Each number is 128 + 32 x the weight over its row's rms, rounded and kept within 0 to 255. Layers, rows and columns count from 0. The size above them is the row's rms in percent of the matrix's.

# layer 10 MLP gate, 704x256, rms 0.0698, rows 236-252, columns 0-63
size [116  95 130  98  90  79 106  86  84 105  87  94  74  94  75 120 112]
[[132 119 170 135 168 152 123 172  97 138 100 133 146 185  60 112 132 150 123 143 142 139 149 162  56 143 121 134 132 105 123 135 139 162 106 181  91 166 143 101  91 131  95 105 142 153  47 106 100 172 137 123 129 119 109 109 138 114 130 104 100 164 130 161]
 [131 163 146  83  89  70  83 114 149 149 124 118 142 122  92 170 102 170 137 169 118 130 100 140 133 110 118 137 206  79  74 138 152 142 113 188 157  69  75 100 127  99 210  57 101 132 100 144 128 138 105 154 119 132 177 141 168  83 124  65 104 137 165 161]
 [127 114 199 163 148 110  93 105 152 141 177  96 217 146 112 110 143 125 153 134 104 191 163 140 175 146 112  52 200  90 125  70 116 140  88 111 150 145 168 147 167 105 114 164 141 160 111 213 108 146 121  98 114 145 140 136 189 130 201 143 111 166 168 118]
 [117  82 173 191 119 128  73 128 110 163 118 117 180 122  91 142 124 157 159 121 138  96 106 142  96 135  74 148 166 104  95 105 108 148  66 200  79 135 157 145  84 139  79 177  80 121 116 106 138 161 130 155  74 107 118 159 178 112 139 110 194 124 110 110]
 [141  82 141 132 136 106 156 165  97 103 183 120  98  67 152  86 145 181 165 148  97 106 136 127 149 132 126 134 115 115 141 130 102 166 152 178 152 142 161 181 149  83 144 118 113  68  61 112  98 169 154 127 129 158 132 145  94  98 138 149 149  96 109 123]
 [ 65 101 134 155  63 130  67 118 151  71 114 135 119 132 126 160 115 121 137 137 135 124 119 164 116 154  86 108 123 134 141 120  84 133 127 120  91 130  86 147  81 155 167 121 118 104 113 127  72 153 158 117 113 103 117 140 171 144 101 143 139 106 150 146]
 [207 111 158 116 188 165 176 187 124 126 120  51 163 128 126  98 133 101 144 154 167 140 124 121 147 123 115 115 109  79  84 152  99 185 169 127 113 107 114 104 186 134 112 144 172 157  76 158 183 122 111 164 106 153 113  84 131 112  92 105 146 132 158 184]
 [208 170 109 131 143 112 118 133 139 112 130 102 160 144  58 153 130 140 115 107 110 118 146 145 146 182 160  80 117 117 138 112 103 136 147  90 110 154 152  82  57 108 129 146 111 119  97 164 110  58 141 109 110  91 113  78 105 138 150 117 142 124 134 108]
 [169 135  86 106 126 158 162 145 148 111 104  67 114  91  96 139 130 141 145 104 121 138 121 201 135 105 123 105 207 123  83 188 127 149 114 121 108  77  64 133  83 139 121 178 167 102 111 124 130 100 154 168 120 125 133 113 156 124 127  70 137 121 184  89]
 [175 161 157  99 153 104 125 109 134 141 162 107 181 139 147 122 122 163 134 108  59 115 145 162 141 113  79 126 170 110 150 154 109 143 114 226 105 140 145 114  81 106 130 108 111 120 141 163 153 105 121 100 112  98 126  87 101 125 127 111 187 182 161 163]
 [143 152 127 104 173 104 139 109 115 149  91 115 139 145 184 166 141 171 109 113 144 135  71 209 126 147  93 109 107 149 141 121 113 163 168 135 155 174 151 146  91 140 141 180 131  42 134 107 141 163  66 130 116 122  92 118 119 143 118 147 149 174 131  96]
 [159  52 146 134 112 130 127  98 116 113 152 125 147 192 148 141 142 135 127 113 164  64 118 154  69  94 133 110  75 100 220 146  79 133 148 137  77 136 151 134 126 156 124 126  78 106 153 140 145 195  80 120 124 163 155 119 128 119 103 117 164 158 128 103]
 [157 144  62  89 167  56 168 123 132 100 188 195 127 109 142 124 149 124  89 148 104 131 188 157  83 176 136 118  93  94 127  40  84  91 163  89 147 181 202 137 128 148 106  65 129 107 135  71 130 181 108 140 173 124  85 174 145 196 150 104  65  48  55 144]
 [174 132 200 124 133 160  86  99 143 135 134  78 165 131  76 105 140 201 145 111 149 136  61 158  92 127  90  66 130  80 152 105 140 148  78 134  52 100 137  71 135  82 129 157 130 137 121 162 166 157  92 122  84  20  94 159 153 112 155 153 150 111 134 141]
 [ 73 146 114 100 174  92 104 156 129 151 172 121 121 100  59 123 131 114 150 152  98 136 139 130 134 136 135 128 144 138 133 128 144 179 109 163 129 121 133 148 116 123 157 128 190 106  78 156 140 160  44 129 209 100  96  36 117 127 131  87 157 102 134 157]
 [136 114 148 126 150  39 153 133  82 207  88 144 117  85 117 151  65 167 148  74 117 123  97 111 190  80 103 194 117  91 149 124 118 114 129 134 138 106 126 116 107 161 118 152 113 106 138  96 129 199 113 156 169 139 134 118 126 119  75 119 217 127 138 118]
 [207 104 117 134 129 172 109 135 144  73  92 160  75 117 113  57 109 121  88  79 137 159 123 135 100 128 144  97 110 140 148 156 113 175 151 144 124 141 113  86 118 204 131 100 162 126  95 133 134 178  94 163 160  36 110 202 152  78 131  66 111 150 112 109]]
# layer 10 MLP up, 704x256, rms 0.0678, rows 236-251, columns 0-63
size [107  92 104 102  96  94 101  95  86 111  95  97  84 100  83 104]
[[162  91 161 150 103 125  79 111 186 149 157 108 118 110 160  80 142 152 151 140 115 100 131  89 159 167  99 135 143  84 105  93 190 160 193  73 137 151 121 142  92 159 155 124 134  91 106 156 154 135 137  74 180  74 130 158  54 163 123 168 108 141 105 100]
 [104 174 119 184 137 131 124 122 218  84 118 113 104 174 130 160 123 115 140 140 152 131 159  68 141 132  85 155 136  79 160  82  87  89  79 137 131 114  99 136 167  96 111 121 123  91 126 188  93 118 168 113 146  53 136  37 111  98 140 106 144 138 163 148]
 [152 131 159 174 164 140 103  94 188 141 167  95 150 142 120  91 139 108 204 136 139 161 112 130 121  86  73  79 135  63 195 125 138 129 120 167 176 116 147 134 165 118 170 163 175 158 109 175 161 158 112  93 128 113 115 134 148 132 194 178 122 125  99 127]
 [133 124 111 131 149 160  88 112 130 149 124 126 121 119 124 131 128 121 139 127 125 186 122 160 105 152 176 127 130 180 144 203 135 123 122 135 116  96 104  57 161  80 159 164 168 132 131 157 175  44 182 111 101  91 153 155  61 174 139 132  84  85 189 183]
 [146 121 107 119 170  82 109 134 117 138 179 171  92 168 136  76  91  86 115  47 188 129  90  78  93 130  90 181 145 162 112  91 119 101 198  75  88 126 126  91 131 121 122 116 132 118 123 128 103 135 134 159 161  41 183  92  79 148 169  91  84 174 145 132]
 [ 91 117 159 155 121  88 104  78 174 132  89 124  87 159 154 126 181 194 115 160 184 112 104 159 108 142 101 107 145 151 141  70 125 137 126 107  87 101 158  61  74 201 149 172 157 180  94  53 100 173 106 112 130  90 138  94 156 140 124  89  96  72 135 163]
 [138  92 177  60 126 182 141  89 121 126 199 145 150 113 164 109 162 170 149 131  99 136  70 171  81  80 108 135 141 139 123 171  85 145 143 126 141 103  76 126 166  77  92  85 102 132 147  94 154  75 127 154 159 130 131 133 114 112 134  46  87  31 120 122]
 [ 97 124  79 155 165 179  64 147  94 105 131 128 138 134 128  51 143 119 175 127 129  79 125 159 114  90 121 119 102 142  45 155 174 154 123 114 148 147 142 107 179 146 127 166 154 118 158 160 195 172  56 143 150 146 130 111  96  81 124  99 148 141 171 153]
 [ 76 177 172 145 127 143  77 145  80 140  98 103 139 185 106 102 115 150 155 144 105 102 100 141 146 105  91 176 140 101 141 162  99 120 195  96  98 161 123 147 130 155 141 119 167 144 130 143 104 120 130 114 119 123 171 104 114 122 159 171 136 114 145 166]
 [104 138  95 133 205 124 166 162 150 168 114 121 117 185 128 180 135  94  94 172 208 163 140  96 168 118 147 143  55 119 103 151 135  86 157 155 138 178  63 179 197 126 112 105  72 119 110 111 111 128  96 161  97 150 136  66 119 108 109 129 136 139 118  96]
 [ 65 128 127 161 126  94 109 140  96 153 165 191 143 121 124 124 149  43 148 110 126 110 175 136 107 136 185 131 126 182 115 122 151 102  90 119 126 120 166 168 172 120  70 153  83 111 125 143 136 132 129 152 116 122 119 122 162 145 131 160 122 120 128 135]
 [115  96 100 116 127  74 116 116 110 109 177 119 161 102 104 105 108 118  89 134  91 114  91 181 127 125 109 162 162 195 123 114 209  98 194 144 139 170 122 121 134 170 193 116 161 102 161  84 118 103 112 101 117  95 152 112  96 173 164 159  90  88 139 130]
 [ 43  85 159 142 110 101 138  99 121 132 171 136 125  89 141  71 104 150 131 112 115 122 125 145 106 148 151 115 144 164 150  94 187 122 165 158  98 164 208 116 137 174 109 162  86  96  66 130  88 102  98 129 153 132 132 106 140 137 111 107 140  69 122 126]
 [140 118 111 111 151 173 116  87 180 108  99  96  91 144  82  98 145 176 125 118 149 116 105 117 153 172 117  98  51 126 165  64 159 138 101  94 101 153 132 112 121  87 151 142 164 128 172 134 133 161 110 107 101 140 114 138 183 107 167 172  98 110 138 116]
 [134 155 126 115 152  71 117 108 138 147 116 132 135 117  97 156 133 132 120  71 159  84 114  76 111 125 170 160 120 155 106  84 114  80 165 146 126 150 158 188 134 162 160 135  84 163 147 157 113 140 138 108 175 153  39 154 144 137 149 126  96  64 106 156]
 [120 127 150 116 158 124  88 117 171 136 112 100 143 165 122  87 139 102 110 167 110 129 189 159  96 163 146 126 136 138  95 171 118 156  87  85 120 144 138  88 164 111  87 138 121 200 145 157  94 159 171  95 147 151 144 116  88  76 141 143 168 149 141 239]]
# layer 10 MLP down (transposed), 704x256, rms 0.0641, rows 236-251, columns 0-63
size [110 101  83 109  99  91 105  97  96 102  97 100  80  84  88 107]
[[130 128 161 100 136 133 139 105  96 154 124  82 149 145  51 143 113 169 158 134  96  42 131  83  94 161 154 130 107 133  88 132 121 122 151  89  55 101 109 173 161 139 118 162 118 120 165 120 152 104 150  94 150 100 147 152 150 166 147 120 132 141 135 166]
 [213 110 177 146 179 177 108 124 158  75 101 131 118 149 123 158 118 117  98  80 164 134 110  97 128 123 166 113 135 115 144  71 106  64  88 142 217  68  97 139 132 121  89 106 108 117 130  92 165 122 121 107  86  63 111 139  62 138  91 192 150 203 127  91]
 [150 180 111  76 117 121  98 162  88 104 129 171  85 144 110 157 100 134  46  98 113  55  97 135 112 150  89 191 105 154 116 192 133 150 141 108  17 107 131 110  80 127 113 125 125 133 113  69 121 130 135 131 156 119 182 130  97 141  25 134 119 145 117 122]
 [ 86  94 140 137  99  97  95 189 142 102 179 173 129 124 169 144 119  80  85 116 104  90  87 157  86 118 184 142  70 115 105 174  90 128 129 126 121 117  75  92 150 120  94 160  86 111 173 119 130  99 135 138  73 164 155 161  64 145 123 144  76  78 194 159]
 [ 95 113 118  81 121 130  83 167 145 115 126 147 138 177  49 177  83 133  77  96 140 164 134 148 125  80 125 170 113 190 128  91 117 125 112 129  99  98 181 104 136 135 129 176  88 159 103 175  97 134  94 119 168 108 168 107 118 148 100 129 113 155 163 107]
 [137  81 176 131 129 141 133 117 106 132 131 109  94 142 122 106 109 106 117 130 194 138 104 100 121 197 120  90 144 153  82 102 139 129 151 169 118 136 150 105 156 147 104  84 145 145 132 100 149 141 138 131 107 169 102 108 101 167 150 116  63  86 118  95]
 [136 124 141 111  96 155 123 116 128  78 147 152 118 116 118 109  73 128 187 142  94  86 182 133 127 177 188 148 143 135 151 118 122 113 164  96 154 109  69 221 169  91 167  90  88 131  84 157  95 118 161 184 119 132 155 157 103 106  71 169  86  87  90  99]
 [168 156  67 208 118 128 164 133 105 141  88  54 138 115 146  69 119  98  81 133 148  99  94 134 123 111  97 106 119 101 121  92 136 151 171 142 169 135 109 154 145 113 139 156 185  97 124 142  79  98 137 136 136 104  81  86 115 110  67  98 124 149 127 134]
 [123 167 137 104  72 111 137  80  85 130  78  94 124 198 118 146 117 102 125 106 115 134 123 110  82 150  80 162 110 136  43 177 143 148 108 121  93  92 128 186  88 134 136 164 121 125  78 197 177 146 133  98 125 147  81 148 146 118  84 115 115 157 144 150]
 [133 116 109 186 113 150 136 111 144 129 158 139  75 163 131 165 112 150 156 168 133 139 103 160 130  86 133 134 107 152 151  99  74 164 143 162  99 131 110 132 139 121 152 113 103 152 146  87  94  93 130 153  85 118  95 137 101 135  57 168 113 142 142 170]
 [133  77  97 142 114 199  94 171 143 135 118 121 129  75 110 139 132 103 143 195 146 101  70 106 148 140 185 164 107 169 107 138 186 129 153 132 164 133  74 118 142  80 146  43  60 137 139 175  83 114  80 145 105 144 124 153 137  83 113  98 123  82 123 108]
 [146 107 133 108 150  70 169 109 156 139  97  95 124 135 149 121 138  78 120 114 128 169 104 113 196 117 137 150 104 132 131 134  87  80 153 101 135 112 119 166 171 104 150  91  93  72 144 181 153 132 161  93  81 132 123 149 135 109 166  87 121 190 157 123]
 [119 141  95 174 107 129 136 133  94 171  93 147 191 111  95 139 174 116 154 204 150 108 168 190 101 138 150 108 156 169 127 119 129 154 153  81 127 112 156  98 143 108 102 140 133 137 154 105 104  64 165 132 172 159  91 113 136 166 170 118 141 157 124 154]
 [ 71 130 114 129 112  92 159 132  75 135  81 123 127 111  94 140 164 102 118  84 183  99 150 104 144 117 164  90 119 108  97 163 135 135 130 126 145  97 105 130 130 106 121 122 159 133 143  95 164 145 185 110 128 111 174  98 114 129 200 150 117  78  89 124]
 [142 168 156  95 120  99 121 144  87 120 122 112 188 117 117  94 130 130 143  96 179  82 129 125 207 112 167 154  83 132 123 148  95 123 118  88 141 119 125 138 128 106 138 150  79 106 179 119 145 119 153 174  71 169 111 161 146 114 163  92 167 131 156 140]
 [119 125 142 116 177 123 135 114 114 140 127  60 145 111 129 154 150 106 138 141 148 100 148 103 111 124  99 123  90 156 103 137 100 142 158 142  98 126  49 123 133 164 129 163 125 112  95  97  95 165  92  93 101  88 102 139 129 116 106 131 183  96 133 127]]